Weights of a small transformer language model.
Training: 567M tokens, 8167 steps.
Each number is 128 + 32 x the weight over the matrix's rms, rounded and kept within 0 to 255. Layers, rows and columns count from 0. Numbers have three digits each.

# up: layer 5 MLP up, 1536x384, rms 0.146, rows 993-1121, columns 192-239
# down: layer 5 MLP down (transposed), 1536x384, rms 0.0547, rows 993-1120, columns 192-239
up993:083128125112105113152109201101120173169133101156153163102098169154125117119125097130136113103090123136109163150118179163109092162112088117115132
down993:194116133082104144120147087103124121134144140113139131132149130109126130182122117119137112103133110153150142146049101135105166114146110127074122
up994:155159141122191161125124120078122143125122101103127101164108152118108130146120234075105076161147169065124101135114160135123082103122119152128138
down994:105114113156102160164151140136126109144069115136144108115085133155110125118191203131154144090125169146106137118097139174163125114062170119120188
up995:104134153122086132114056148161160127120134133140131076122126163123132122055093176114174171130097106150101152133111109118173117179138088102099106
down995:095064078127154136130144177134090116127104153121160174083155139129126137059086128142095124114147123099128096103114122073168148155135118126127100
up996:196146143148101136104094127131194103143115140204132190144103185154188110155146132089125092134109132149129110178234192170134097206135083091144113
down996:197156165064117106104127061140161208213099149093165114149126165138087124204096104052190082151108120114120131163133067152118133130124117103102074
up997:162137110113182140128177131095104094122133145110067160178152124105092090062108109105147155112099118119112120105147182144111186143107152126153117
down997:215103168130142112127146179245141148140172141165107136163110157105126120076059160130092112163139086089167111149168131113088149146197091144110123
up998:116129153143131112154091105154173105166116118140102146103154105113130108101147152129135138169130149181139122100110108140099099115151123132172136
down998:171073107142077140135120070119126130102108127077138158121122142159093148165159130097137137158088141156133114181113133111182137035145166133120141
up999:104092117120154134164079098118125168112125123091217134184101094097131132103130112101171133155122177148175170162133188124135169111080133103167117
down999:113092144115085152224143097127166078058081127134147140184103105154094089081185149133104060167062178106120081177090088186114106137147123124170196
up1000:124127080192110130121116169117133150105142132160161077083171151097095141162153117120092113081130115075162168083107129133096154140142094119129096
down1000:160099159109171120142168122168075150155136135134119190113083118150145146115131165146143139127099083168099091177200083100136115131118176128167124
up1001:101166180128045098100130147154139150156103117166113124091151142159056095118147104070065101071091110181130073137091210124124118183105139115215145
down1001:124159091094123138153058196137163129131099153053072173150112184132121138123080170113070174118127114087174164133103119134120127176145147080121076
up1002:102207149161127079103109168173106057099039133121136140103127121140101145077179101106136129097112102138096069116169154132078134141130139121079142
down1002:113145174128118123128110162189069098153131073174146151103151126119130162114100110095076101084143103098064146099130081117136154127122149145123117
up1003:132116136116175099155126126096087097149108115073125142140121189107115099128058081154177086095125063126123107119088137132213167116174152144137227
down1003:144116128096115152203105132135087086089160148089118113134094212101132022166098092116129125074163140108167156123134162146115131123153159159148091
up1004:089196135088150120124125143102119081148092094058168107156139114175167139138119111152118152111098100138140162135174129137082086146109175105187160
down1004:102166057127167111112116123140061188128048137117142109076139162126198126099105103182138200123115130071171148113087154122126067148119180191167105
up1005:107111102131167126138113130151139069135087119134149161115121150108138129131125134153135123164153135153115165126143129131148122099185146132134117
down1005:097146083115047104107126123171120114154095104223128156126054124123134114114094118159102165132152163101134112178141114186118151125142108106114108
up1006:093112152127184152103144098118111083159143166118168145118089066085146077156153198116140153120137166093127120171108116082093144086137114147144122
down1006:157152141122129160066164160101181091164138216116095129064111139208139103140148086154135156144136094091150060114121132170086170124122149090141097
up1007:102119146097118116127129118089151202126120160151039091122097068070120097115124163099117170130130142140182162154143124142115137112110161145104119
down1007:148104148179081097134147176093180177170118133138130111105143096097139123151056103187133098108182114151134148092121138154152175137185107133119109
up1008:156083142083149093173149143157166209137161108169076035153143149123178185151152157135119069161130115083176156247100156125140096120177125115180136
down1008:183082134131107153160136201169159143184123133083098163211186178167133116120163166092145094147174137111219104157161124174117119184077135119143181
up1009:108106120075074128080126124122109170096155116144155140128142075097137128132082113148048146113101104216116089141111147075061124092218138088143143
down1009:143147150130109180138110109167094140145152171104141139134077137168181160123086158103109149120124146111052119170149130119060185103143126089136134
up1010:122064111163139117128137104143109082130133130148120111094132101114153176170122081098090169108084125115098141169135119133159114146109078095110133
down1010:145101127147098158118091145141094176128086129096128157113096160138109111146121126097081138148064145111171150167118159092132143105057127070144132
up1011:074116141073123130154125096152118135062125141127144166133117163106125104124151125150171098151096113142136161154109146128096114136079094128127154
down1011:125130125154103103139152114197103163093119112139112128126103127157081150113152151142139150125152146085120116106079109150109163145136131153093132
up1012:035139131092133141122137076072067045183088185126121165150097094128128237155103175086143091152127083126118128172107155142158053099169140183085106
down1012:142119082155135112107046070080146157148148138117107159119139159120160091163124103087152123141168057159068110140104092167108176133124140108108122
up1013:135123122136165151082171141151103101096123160079126079103117098106127097134153107083128122151146093153187198210164134130127099170093131122098048
down1013:116127102075185148177123167206111109124122180142153121138139074119127071139140088099174117136169081106213113115151138147128101131150127114127115
up1014:163198129147093157126099176100143105105146118115124156123134111132128123098140102059112076108145066097121109144124079083184183148141053179128095
down1014:162182095147097131121147152134099090112085097059164209083127138139159188137157151120104121164162081129171063107090094143138107181181093164177130
up1015:143091095176070142152165158101205138081119162149144167139112132116125113145135149130123123103121150103133162127125116081131130150113169090106130
down1015:136166120089070220101126097084146126143131167153153104091097088119143143087095162165145120123136112114098086203114138117105139099135112195114099
up1016:063131146126138183184112167156093102140121122119128123103119082108137142105140134080034062107084120184153153197159115022151107121104129090175142
down1016:131115137131147158098132115155125125098143125117138122111160091099113146124165064153105084156134110144113181151171147120131104113072159155111096
up1017:142080123075152128133136141129144140125175103122153102195091104137167171177129082113188151136105135198114125092160091097158122139117079138161050
down1017:183098118123149127075128137097130159148114081132169154156130115131156150158111049130182136157131125158130166101178114163138139142114113148155116
up1018:134104163113134165098103123152119112103154132198132125138121042149089211167042232153175174074095146110095123138089121171167156119091112119132108
down1018:152093100148141108077099147095127178094170092152174087086119128164116079113080145124182121099121102122024113122060121151117153156092099083118143
up1019:130112122099138083130089098138153121120100112122150073123203143135133154166113133151102028093105091080108136152114118151158119125213114105210189
down1019:123103168164139097168090167146149105146092186178109127128170114118084109117122093055101131148147128112128139093126128168105101117146102133128118
up1020:131225121113157135115093174125195195152102183149191067075120166117105080154104107173126006102152116104167036168132153026140136222131064151112073
down1020:110142128076110106134130132158126135105064129129099120095111135130136115124157122142145149093103133195145109162147148063126131139157115112074124
up1021:136177089124139130142130131104133128161078213119137104128103111100078124093132088119185130173141153065103100138071132150103147165090139123080133
down1021:121164145130130153155080103098125122119151158113095102117112133080157137153180151109142135175179107135226109111079061139103117142073121066121150
up1022:107107063141090138154151143149111091087155126130153126138090135086132147109169126129113084082172128162127144152116104156118123098114102107181124
down1022:175107149097096115127169161105137170156074143129125186149188143084078126190156131142174142090168150138098117160088138111143082100081109087079109
up1023:144093130115155053133133115126102115118143116071155102183109122145142176117131126134119124166134098126061081133139119153188134130161162059145164
down1023:158101104116168135069170103155099166189153126119111118136180138143066144083142134117160098128170092149161165123094186128147127064090119110125187
up1024:143161118121139132089192104101150142132126108231131121120138084150170125162132185113177130112165162100168187118164135140095111176159111195102107
down1024:084088183130190116131124126110162108135100103131171152056129112142166138123133108132148125102197080172118126121132106117136160166084120175063194
up1025:086148137142141106110194096139103124114159122136111150153094100119105207143098161101119106112171129073144143108190177138109131223087077110148170
down1025:157126091144070069100112109113131135149151048088099154111075086078132114176162189125099112156116136133167147196160188088132164108197116115116141
up1026:158186140162137137105204122115163147107176144131104095143151093116111129091128090090128167122138145130152134119148130081185164173165094128165058
down1026:056128109127116133152113091156105147098113116152115158136096116091079106129160089136084126150191166105121161122141154122147088087113141093136127
up1027:126080137114074186154093089128148103182200118118122096150155172141117124130053159143107126159121091140182140149144143153111179126133141113141137
down1027:125042165124106137142086165102220181102094141157122158109122122134144152091123146169107126124167138099090113149133171065146188111084108121073101
up1028:119132151110135107082115169075157127132198157092087170122104082119103162147116167105102079124141120118194134104086141161081115152093189172141151
down1028:148120176101153127155101117163113162175128134127149115115173155122109177080074102126133132152114133103115087105091136156081172137143147112113152
up1029:108108164145123048112124135122167143113175166134077116116158107171113143111148080124067150143166110167147102120172157119094141108143128128121163
down1029:174113125091148178114169133141137110137091148136108117164130099095107111084135118099164150116076134144136128150095126165144129204125145102126081
up1030:113098134135115186140173161159138135091116138062144129106163131113158175100110112129127077119075080171113179116147117119111126136143089169129118
down1030:124126146149145165077138116176071112061099068116144098115147216098108184092117059116094187130130162138087111157105150141130137121123090114133097
up1031:162100153141148112133154108091152113181093119165166080117148116110127098149154133082113149136162141140146171108126110163141135144147104102139136
down1031:135110166084129106142090145154159089089120144127121127151082078116105115132150157131113142135157090133139120111142104140078136107110033161127073
up1032:095154151069119066167072094141126106130106155121093146067122146145157152135125182120095116094100138069151129109152169149086131151117103113156127
down1032:182093160087112107126123105113135104160134112090159097116076107163095107098095078114089124139180150096101127167084117129148076072132162064094161
up1033:114156116119120177176163168158200110130087120095146120135123165083133129137085112109094151107123124147179104144123171121121109231173129120181102
down1033:107159098073154161152082155106113144099116039090160116135142127162066119116139119168128137145108114214103110106097169104108158128164146136135156
up1034:125174111097126146118113080107107125119146092111180166109130111107132178108113127121137126122148144144150136162108183128151148119129143136119167
down1034:167145143108106149101147098116163145143115123158167175073101152134133141161156111091134147132159121133147135129165158156093136095095150136122161
up1035:081085129143143118118165193123104087157114095139176124148141124117164124190093116073141134082128131210111149163082126114122112100121100106129162
down1035:126098163088212184077103133131185146113165159108069084144094174112165150137123102132096154144160153127123119109113149151099179109187118112151079
up1036:151128117099079162157195132165051089187120134148176159144118161123096128161135186121129161124118193089137135137155101166118108100125110126115172
down1036:138144081148126169070177122100133124129093126102200137095124144113144130147134087110127093115147159107117125157099092099163114137165051094148151
up1037:102121154149200054130094146152090136096150114185115136089122132129091144110130184163120101077115116093131099161115128139106140121143167098173094
down1037:124109146125066127072120154121134155102129158155116112145124140145113137153154140123089115196217160139148113130163152108138113157132126158108138
up1038:134082126061095142118137124142130136136095138141153095062150125153113130165089134114112140070107163160171128077075122153165135167116132159111144
down1038:163120151127119126138093108192117094120149119112136115166135110174140155074183095079112154150097176146125145100147106091154102069089126105131095
up1039:045133155091146149074106125127151149124137102080128138127148076098125119092161124110091129089147100116178125138124086133151133135142091132104115
down1039:133069106099170118098116134129154117126146111130115162103118069076114125100156112116106087117103115136087118141138078172090159110166125153117134
up1040:113104163054117110118110173164124164167122154072227128106126157096147098106100168107111132164154116164134095134099096116098156181116103144116131
down1040:102120121113057097134105132168192133113162104167134140121133118204119073069095117093132127150130162178194120127102122171116152100130106143074185
up1041:127085137145093088175168151041077103132105172148139122162146160121135142124128089122083141074159120147118116087125101089126100122098097122090152
down1041:144144128150099086109107134153180139057138075155186169155078111083139154117087150140148067140155166116169139146145114099162144149175150100157104
up1042:120085199167119140080156159132159096144148161154077133138152097121141144134161122123109192088116107116141128094135156095227100167119121166116164
down1042:104141120138124135181205114127154143103150090186125213135189146103149181159106118136146088132097168107107176076164137162165069141126163114149151
up1043:152124098123116132102146120116157157161100123055120081148163185151076135129140125084098126094108129127137108122140098101141169139116135103124125
down1043:068120116156107110132084121095148122107149142166121124125147139083150137136086125155119094148131100145127176114127164160098142173130141138132123
up1044:156182129121170178188184111173213140153114136046149059131064138118107153131152186122129137189105152134123122113153103161118094109170160136095134
down1044:115191063161175126075131133076169102106123152185107125090096103111115132164166196190155102159121123088089154104150170158134087153154111180163145
up1045:145142120133152067171094170145109141131095069096103066148177098069148086117126114115139103119124033176127106147172167112127117109107128138115079
down1045:090108106166109109110098172104122120124120170142102099144123162085115038117099085129206151144125134143163163130081112109099118105116124158076115
up1046:143133151160148153098129145108160106134104140149133127112112113076142174156128160146086147156111165152142116107117113033135140096139107147153091
down1046:139121138113124109156089132160091107074126142097135172185068086148156151115063129107121112174174135161122107118104093135130153115145145195189125
up1047:179172177100125103161204115109075130150113164098148106182119147081044102107058161123139108134169156108102089071073106122141070136178166155145148
down1047:154130109152122151124164119133202070135129133128119110137141100088161111137163096136143149062098209101208181119077078071088198110130194176086140
up1048:167185126083119076115129105094119064143152084140095124175143183203105150116111073214150127122130096151142109157179150118143169091145162125108135
down1048:110095154155132170113064217150114091205060183099145122143143139194089089187156115091127073106112073062077117091081132118182170130181061121154056
up1049:178085130156125138134097131151190097145090176125099119115177145135109174143049192108149096083115151139101123106136124171131121119161091129099124
down1049:139103120136149180121074135084098104165172139179125133117034135130104114113098113123148064117122131080133136162118123115148100080136136084192119
up1050:147138123105124113144108138127109124136066092087140159157121132092085080150138141117147124134171120137134073090116115122129166111170123074141057
down1050:138145141147153075130127101140132108069105102159116133086110070153120172133157173111134129076138154108097105080215119141105133129138119147119133
up1051:146145145122111152171205142054147103084110094157114117096135167130060099148144139153140077138154090111129124130185191145099121097152104200098080
down1051:146164208127171153128167110121128164128185108193115134102134170126107168138156151159093123069132131178095125156168128149088193078135072125108103
up1052:135112137193114153125187073124116106097124084087147136138099129136111056155148138139081054117131080073113022133144121115055091136169096119109160
down1052:100157084156130133175152120161179093113162099142150132176067211144128174085164118160143130116171125126135132142162209115085148161095089172150134
up1053:107174109165214149124160124141153134099140176183126144102098172144093100167101133109117135124159190110163071136163145131107102131101151087172148
down1053:166109119172119103139102052141186128152142114096142114130103134113170151102108132092189112129183120169110083130146130101169208129085119142144100
up1054:135162164141115142172135109147156147163101122141088067124139174135118125123123104119138142122143114146166139131134126122168140151142117119157132
down1054:119109115152141134137118134122129081136163154135119081093143149124116123101131148107087108087109119115119126139119099117120169147096120069120120
up1055:125135107083104160107130076193174103160134113140111133166121109124061168065089139126128122113115239118100151119137113109088146185168073163161134
down1055:109059094132120159138071084105108115166136227094148112123166163078099079142048090097098096193100065117194086129127055104162096166110075214094129
up1056:120145085084154117132083118194135105109140120116153127126141100116088117202149073100143133078063129103140097143143202059182148129112144105140129
down1056:084130094162125127115154161163160153138110094165134182121161109193029112131040117112081112145111150122149083063101188106101067170060160097116108
up1057:082128159123126048096096140145216150048114156120140152095152109173188117200129137171132099123077079108173132100129078153163135152119145201175097
down1057:167091135128125113180074157182119110168187128132109153109157195205156102091164116126148108169156108098091059145122147140053186125176132154108089
up1058:146114163127154123161103156055091129063154118170139134122125074164052130144156144123153097168157152163133157130149101081098101185073089105133140
down1058:050133059141135097143160139153106174129151067080160107081097142183146143110124162061145071165132184096107097140103113210095068107101105139111116
up1059:110122201122145130130181111101121127164162167124115175057108101147117138149083098133177100121195175112174166066140180151095111122120113168114161
down1059:105143115121122234086091114130128114193103068114143160163097107105056146077094111151173139170080086163122121064122117141057079112151100108128150
up1060:166149129080134188151114122070068176096108183087107152164111122130102145144123163107137144147147148164122133096153151139092069141152105147127148
down1060:112127088164082128095096143186178156136092125162153129095201120088144157076139125164111127131039106147162142120146084159121136114149066119099153
up1061:081129134151140185156163103139124122137108122115061164106192173120122171175112143097133145166071092083139154118105131084167139147114120136171138
down1061:118131127133117076134107144123097086138112147156154121167099124118136128122138163171139127137143155132129148103130115135098187152117117119134136
up1062:136131144060126174146125079116121118078186148138142138193169082136066086132107144086090163138103097176120145124205153114168140201131153135109126
down1062:068087149103107138120073093105128101118099084141183106084066088194096177145146116137117135146101122066139142128085112197194148138181124141091165
up1063:114120124083135123104096151127097161095149177110133105163119148076101250196132108146070108142139141112123194137184140187178120100110114158138102
down1063:110135120129115113113105156140124152112066216112143098184113159191134162082089111082103090127173097178102118179114141159126128092093133167088108
up1064:159131119076113091173112129134132155132086125142137079122102171191108150090140126166147147172117128146136114198129121128097087168113128127103152
down1064:158105109097092112170123154102067122128146143146151137087126098127137137123165187135148156144127191091137146117079168105109143076041142117152142
up1065:190149181128147122139155115117229134097152115125085109148126163108125141124098114115036124165086151128212094109166131134205217130085113104146181
down1065:148181134076065125199110087075128147097117135104162158199128115121095107126148139144096084154097111121139151164118135135095106208144111196115188
up1066:071156122081141087141126146112214174098089157151064122131191127128120100094155171131130050083105255150111140111142184125144162147084117114139137
down1066:139159090114075117096098132142091153137134130106105143074159095142151161143180043107096101091162091111116120140096131080139145126150086145092125
up1067:063119103187100139108107098111080151155148126151141152162090119157131149079113110134096147076143102132125128115150101125099113137085142153119166
down1067:135102143169157120121116123119171173146115181081099172132157119158151217131138104129108162113148148155201074198161105085114166194183126113126111
up1068:113128134141121136135132144082125117070099124137141102070133148146137151105052156088135159134119124127148132110082106155090155152140103136127143
down1068:128128089130127144113120147129151110148148138118082085118137080154123092165166155145122152111102144137111108100155135077111098099164124156100129
up1069:141103120147181114147143095142107151102135152097137152129129119150106119129132153071092147079065133124155130111123139154125122222106094115141111
down1069:140151149167135112126131129097088127106169136145130115094126120130195112100112131159136097147146109128185153137083055179153090112170119084183114
up1070:161126147140107122126139167117085083127129129142133159097171127116154172139150172143117148120059117137105136190040107165156127159183157146116073
down1070:124086149158125130109136137107153111112147133158104168192120072102122124108095141121110086109148162145099130111145150109110157124080071123076107
up1071:175102138082159133109187130078148110103154126150132093134100134139138139149150151110177098053135108161128104092099145130088147144152156153149130
down1071:117113164076136115110110107156162072119145121112116135164144112064144108150083117152110105129148100124105137159148138115102107092160141097120150
up1072:107125122129143105138223116091189171119115086139139089133112081147147120173132143168120150177087147093102145117108113118157159132183127148116071
down1072:103120164152105153105138145091087157100094099119112183110123139194098106181145110097161126195154120093148111143126094143156131107080147090098166
up1073:127105143167131141151113147111072090127101164161156144132116149121092138153103122105130171101135166131133150147134117075154119103095119153122126
down1073:139141138132150153120116143138113086162094129172105154103123193156123149076121102137123157156114125172167131156136134091105084102102125118132136
up1074:098103117098184101128126130082096125091158131120182102127125184100126077082154140150155111116161112120134121106181111125134139080201101117139104
down1074:093161130136140157124119077091123124158112130172065087101131082145122080109133158081175132141148071111145148090140101134120163066154170174167148
up1075:150138136144147180077116129053119129131160105129102174152126113107067151158174107142122164083123130152175141142103135115110184136104105132132177
down1075:055048111146130131116125140141120140141106097181142109103150085153020162169152128112105146084096160135127180082105117134182135127171063157156114
up1076:126152081148131156109151215116094127132108178169144115109126068091093088099043122156143076137078146135176130152133104152092115127192118167171203
down1076:160107141162124116130153135108191112069148135044156149155160134077118127131127158117111173136182141135114171082146096134101157205145071165118148
up1077:166114098115145167106155114157114113121129151138154157127104121134144164175113144109065053145136098114097025112125110104127158117075125130156065
down1077:150126099166117164104146106133101127113129104117135106122172100141105093159166086168165129121173075124058143095099116143136127171151093152174106
up1078:148119090164147106240125131059091135154128156111151149115112184148121110151113151136090132174147111152150172098139114104198142138088170124106157
down1078:110104071111056115140102098092101121173113101091125176059103067136109100157136103090159142121084121124173146138107182136176117174109115105222105
up1079:146112094124095137131133129102089104113057119098135137104132120135118109146186090160121104151149097181118132100128102174162147178163102081142124
down1079:147067104134108130104162085145116099050127086087135138117093119136102159150148079124101128136167128157141159165120094120097148153131149083110085
up1080:109094107136142159108145108171085118095146118078134152124107109150095125108048107143102076103119168154066085094171078158112119130115152097124138
down1080:124153103117118179141142077177124214140124145163152126085156150101153144146118065106154141167185115085154086154129069136130091112098140141132150
up1081:140118149109107163125214139177160148149161170064114124107139090137148167170138091071165109160146097110149168166075121168073186140227135110145116
down1081:169101098162134150085184127121115118140093112059110144155217119138136103141106128093133136188123115163103159150176118130174091114177098142145131
up1082:128142146125095157129124160119123099143141148148091071119159144089137124146116082199100145092109121132144090062158121163154174144158102148106100
down1082:116139150133129139130112145095138144107129115135154112144142135128129153133118107118175135121142120218132137128129119113140107159109108117139145
up1083:095125110174164096157134148121140191099119072095110166130101115149182143153099103126103193123142138113111123118187104147136133178090118092096103
down1083:137111112115084100139108135134128051103105130091109103144122149167133151183106109087080153148142144140139103115114116126152075164144145083093136
up1084:135105111074225104120159151155126116176097113152076159123211136128149106116073141111185148114096141111140107098120135112091084121150106110084121
down1084:121168063114142108075091107158076125136119178165118099111171048119049142142129086175130069173115151143135159084130088154127161125099095169139158
up1085:104122185151066100115098077198153075137130084142141133154123140146084134179112069156065054190124114143106079150101135161120164129159129141073139
down1085:126097136150126114107163066093146132125078126132168155171155084141081113090151150193114075117146137147134156100118130118113131100152180160211184
up1086:116090163089126122165209123141086106063150103139121197147103152100138132101156129147191082116106120107150142108121106111117156139142162124144163
down1086:078081117106135138124114189147182151176172155125117133143135104120142153206156211086145136173119090144069126127109178138184125134151126178142150
up1087:123132155114143091117085138142117113164153144047101101113121070097095143137115106070123152140107051177079160092127093102088074165185219155114181
down1087:087204129134142147122130099178050085145122125130153084133161101110155150096136225116118118141096149093207165099103109110112130072098063122111144
up1088:132145148111110137097139182184137114124099111169161182140135118127163135061166156152144101139076138177173098220054137095135141154166080125128146
down1088:097167165128167144041105127117131139145152098110091170179131087046199167108121116179152156106128142176160142103098123131174165123151136066085124
up1089:168154084087112110130123068146104172102109104132156114154092147115072113084128108192078121085138093155129166100216151174154111128122139106101138
down1089:130106180137120132178124100084100088125132130159099136137102136172088137130118189090126159155107156136121118134188084166093108115170091144087124
up1090:150151134116189110147137109069142113126126101108035127184105100156142145144163130194129053177142113086167144131123115121140130164121151141128144
down1090:112112121114144151171167119140109118135177180149052080140185178159136116177104157149174141179116130142131142141167175132141116085091127136122139
up1091:106103104108195085115105143142080142183124116110126176133205084101098100171045130141124139071137119135136164113181127117128129182103110138102138
down1091:157094109159195091124096103168092155118135095088152078170142080156067077103110101084153152138145141114101129128159135197061184122083093144080153
up1092:120128159130090105086107109152140097149192229094149095148185135125156101123132122154145133110152183144101109118143116082131161137148157127120098
down1092:108113191171122153105098154086155197229144090128118099160153122128115100140146118107050156169158095054168110136094087141132143067088130080179131
up1093:123140186061187114178086143156117136060141157195188124142109112130143128078064137137166080078176186167118119113157134133127147125153112089170104
down1093:134136177181126094172175199154155120151133077142123124157114123147147077175127193155126124135116177136154158098116128160173164147195123144147047
up1094:089083121136125136125074148150118075143177149152136140151205186106143117133126148153107154167064100140121075150114132080086162110071131079140142
down1094:104141081149120109134153166115165050161119156153164125141119099182165141108149065082139156095117152158078126088146099153130083141113083134079159
up1095:155110105101093097078094178141114094131171109164108125137151106112165154180179092198164112106116176106152154118101104123132166137157077169089163
down1095:132104136164113206090129151140111146110125123104147132158114076149114101164138096075100104088113114145112130174121121111121144064133102128114143
up1096:117142127144121105091123126192142085080100090026098132095129074144085071204120092104120110090113107119133160113135139142120158066107166126167182
down1096:093167116121119137041097089109088104157090078136142128180142121184174072192047125104128102224087075198134145110134109121075091134155117158120108
up1097:118167118099107066120158078107195126124121102192128061095100097153128137157172173128107158171157145098145159077159125111076125146091151110106118
down1097:108097158131156106171148159058128053132158107152079139071063098115112134112139095104058116158114153153160103100137131124114161129124134124182103
up1098:149087157139095116102131160075128114165122099062078124176141111126194118127184062160075123135122193149143151139141097151103101156067061156155142
down1098:147106122158147166121104120135091147090086180143098133205142127126127066140186097091074086035192168130131115073130133140171077168122108148003101
up1099:117095114147081133124090166146131185141098187140109126186148156105137087126131120081148124153108153154092165119093246138235123121146106135204137
down1099:109138062144057129104122151117196126155135118102112147082151119054074049142137135145089092155089100118137158076116181105121103166076136071101136
up1100:155255133088109040103177150103198143134071113156121118093149121108094127113117128097133124081155158126139123122178126110159091120114165120114111
down1100:117087120143148185155116077190102136112134103092176156110209157132143079130120092120124164119105131131133119096157099128097122191126122136135104
up1101:172125118145150146139143107142172164129148218147097115160145168143074124172057085105089137158088143109147119143110137147104104145124147069096160
down1101:134147117160119096168086136128167100169098148186078102158171082114112072187136151171088150127066118145153145144129089170161085125132188148164134
up1102:074135093150066113099110157098108166090144046076158068120122140064084113110110096220134028115166115098129096157130131107146075173131155065172136
down1102:151199186142119172099091097117124124164071162123162120091179087100135108160135137143144135184143130201116149150122113139110163119124136149161168
up1103:184101137103142122044128114099134146135072177067102069153079192169046179143115139105095174072060093176143145199139160074143133095134109127113111
down1103:145090162163158108150150113168114136159090137157111159121090163102137153075115128168182144147172116164126087088094131078126128128055116174175130
up1104:113186161155170138115159126086156126116128137160105159118147129098144125095142133103134141052089126138174149114120222178103118092136034124184124
down1104:120124177115097179140173131134047103120117104179110142162108100132139118148125125090138155128081145116118119155157112139070173123095157184110122
up1105:058153101126115145142137123099114169101119120163132133156136122121127109199167142134103129100113082113093094117128135121145152104146147129133126
down1105:090090114158110126112175091078158101159111088143161077088210135123114139139089101087131165148086097066154157124086083123203147112150098121151123
up1106:135149113064094142069114159042160111111107178156190111064156154131113101175075110075157111168120100137135101091111136139157086137240097128107069
down1106:099149145106083128113131099145189109128142173095059148125155115098082134096178116132127136150149099194159137103132181200168165136155157131087076
up1107:157155076159164109145120204131177113091093144118116175126132110044166119186107147156131182121156101168171163115151172078134121119132133127127164
down1107:129160111171117078136091116088114157190097181168075171173178107130103099164097078193167193155137152094135121132169180139123123148137151139180180
up1108:132136111122127089132114106125154144108094117116162128110145128105106149134139092169122117073111145159129097155151149143104120118132144125117127
down1108:116142158159152114090173149126142081130092139115117135157147125152091155115132124122118109109139145154154105126128120124151122153064116152135176
up1109:111124115148101121156074131112117108166172109089097094168120162100107110139107136099137104112103159095128093136125160164173152138136122117164113
down1109:130140156167130120085151162162093100167166109146076100208118099078164144064159116106152122129147172150136128192147098115111189101108111164125092
up1110:163146098114202108144159119150119136119107106152100131114122095193094173094079125124084188132115150093143103154125117136159120109087114167156098
down1110:138143113120125120157183102148104106095095155097160163204117133104095135181134100077080178127147095071176102165095125148142130135097113129080111
up1111:127112099112075153088055205145087195112094140166156155139118124186084112141159141087203160053146192130150166165176129162118191146129117119214130
down1111:101107084162141130126118170112099152145181042169131108202082136123120120115069112124070158136106134077115192168125058118144096101125186093109147
up1112:120112090130104137085142171105104124108143140117163062169177138090125172161085197109081102171086083099155144188098132094219132120145138137175148
down1112:202161180107140120075157086097128147135136105091140111114145155124092130142102196073154077142117135116162074043129114131116095152136134094082140
up1113:133124099123090101129126136152118142188098112091130087127117178086136090074075132048173102144138099131122162118157135092163150204168101111153171
down1113:105089137113117106108190097141160116170092125047168127111175194118076107113106086120130111154131115128088106101081108130143108130130127092116102
up1114:174109098118200114112159143095161143108116139127128158177120073141147146079126104117136156178135175121216110098142115130071140136119156146132163
down1114:191159106111089133142083128119111205113134129149161175140099141145149098121132127165098114112195141140132135125100125148078126182117139192163177
up1115:125191094110197029134164088119173087108159177154114155112171105130125108136141247114083166045114108147103163154100122114182083171124020095149144
down1115:117148112139118115089096117144103115099140169066113172189142136183135087130110163069207133144130154156114129112172124132146107147066120157129133
up1116:174093114115148143127130124183102095124126166111122090136178135085099086126143144133094126185104085105167088157188101114140102119174138153157116
down1116:109123129127125125109106130112113084129119139071108153103090125171142169116097128113076133118124135119166166080153194120135150109114161131100196
up1117:169083138128163145085162114153153161099167128174068152129149146127114153102150188177090140067143139102123142109097105133107071109196146107101148
down1117:110140154097105140096105150160141163110105167137116118116195167108105166143153149137175086133130109163141174133126085088132108054113073144139121
up1118:069149102132067155182071068149116145054076194121187089145159092122151101100107099162115109134108124125154133096130139112142151135100092109117111
down1118:138110149128118093114087109130132122100124154132142125147142139128141141111162101122104120114123100135079097139132140171125100147158129139099121
up1119:114104141148163085125195091146130129101118095107116067090169122150110121090159141148099133110123082174108140132146151079093119135119138142095155
down1119:188164145134141139134167168152091150081084152120099094108205133123122109144169133071208077125071073094114084113134098089137110139137106134121153
up1120:119137170156160080164148137135126140107123099133110122080200102149092110141123121095169088148131127047154150100137146089117089138138104132100109
down1120:168103105155099109130120125116113118092130113143064115139118122121097190171193176161169123094128190186141117161079097108114157075121129126127093
up1121:160165080108140120139127119066100141152077143143122141183088075124135107118099055110102100135154135123149129141118116111135124122111146070126126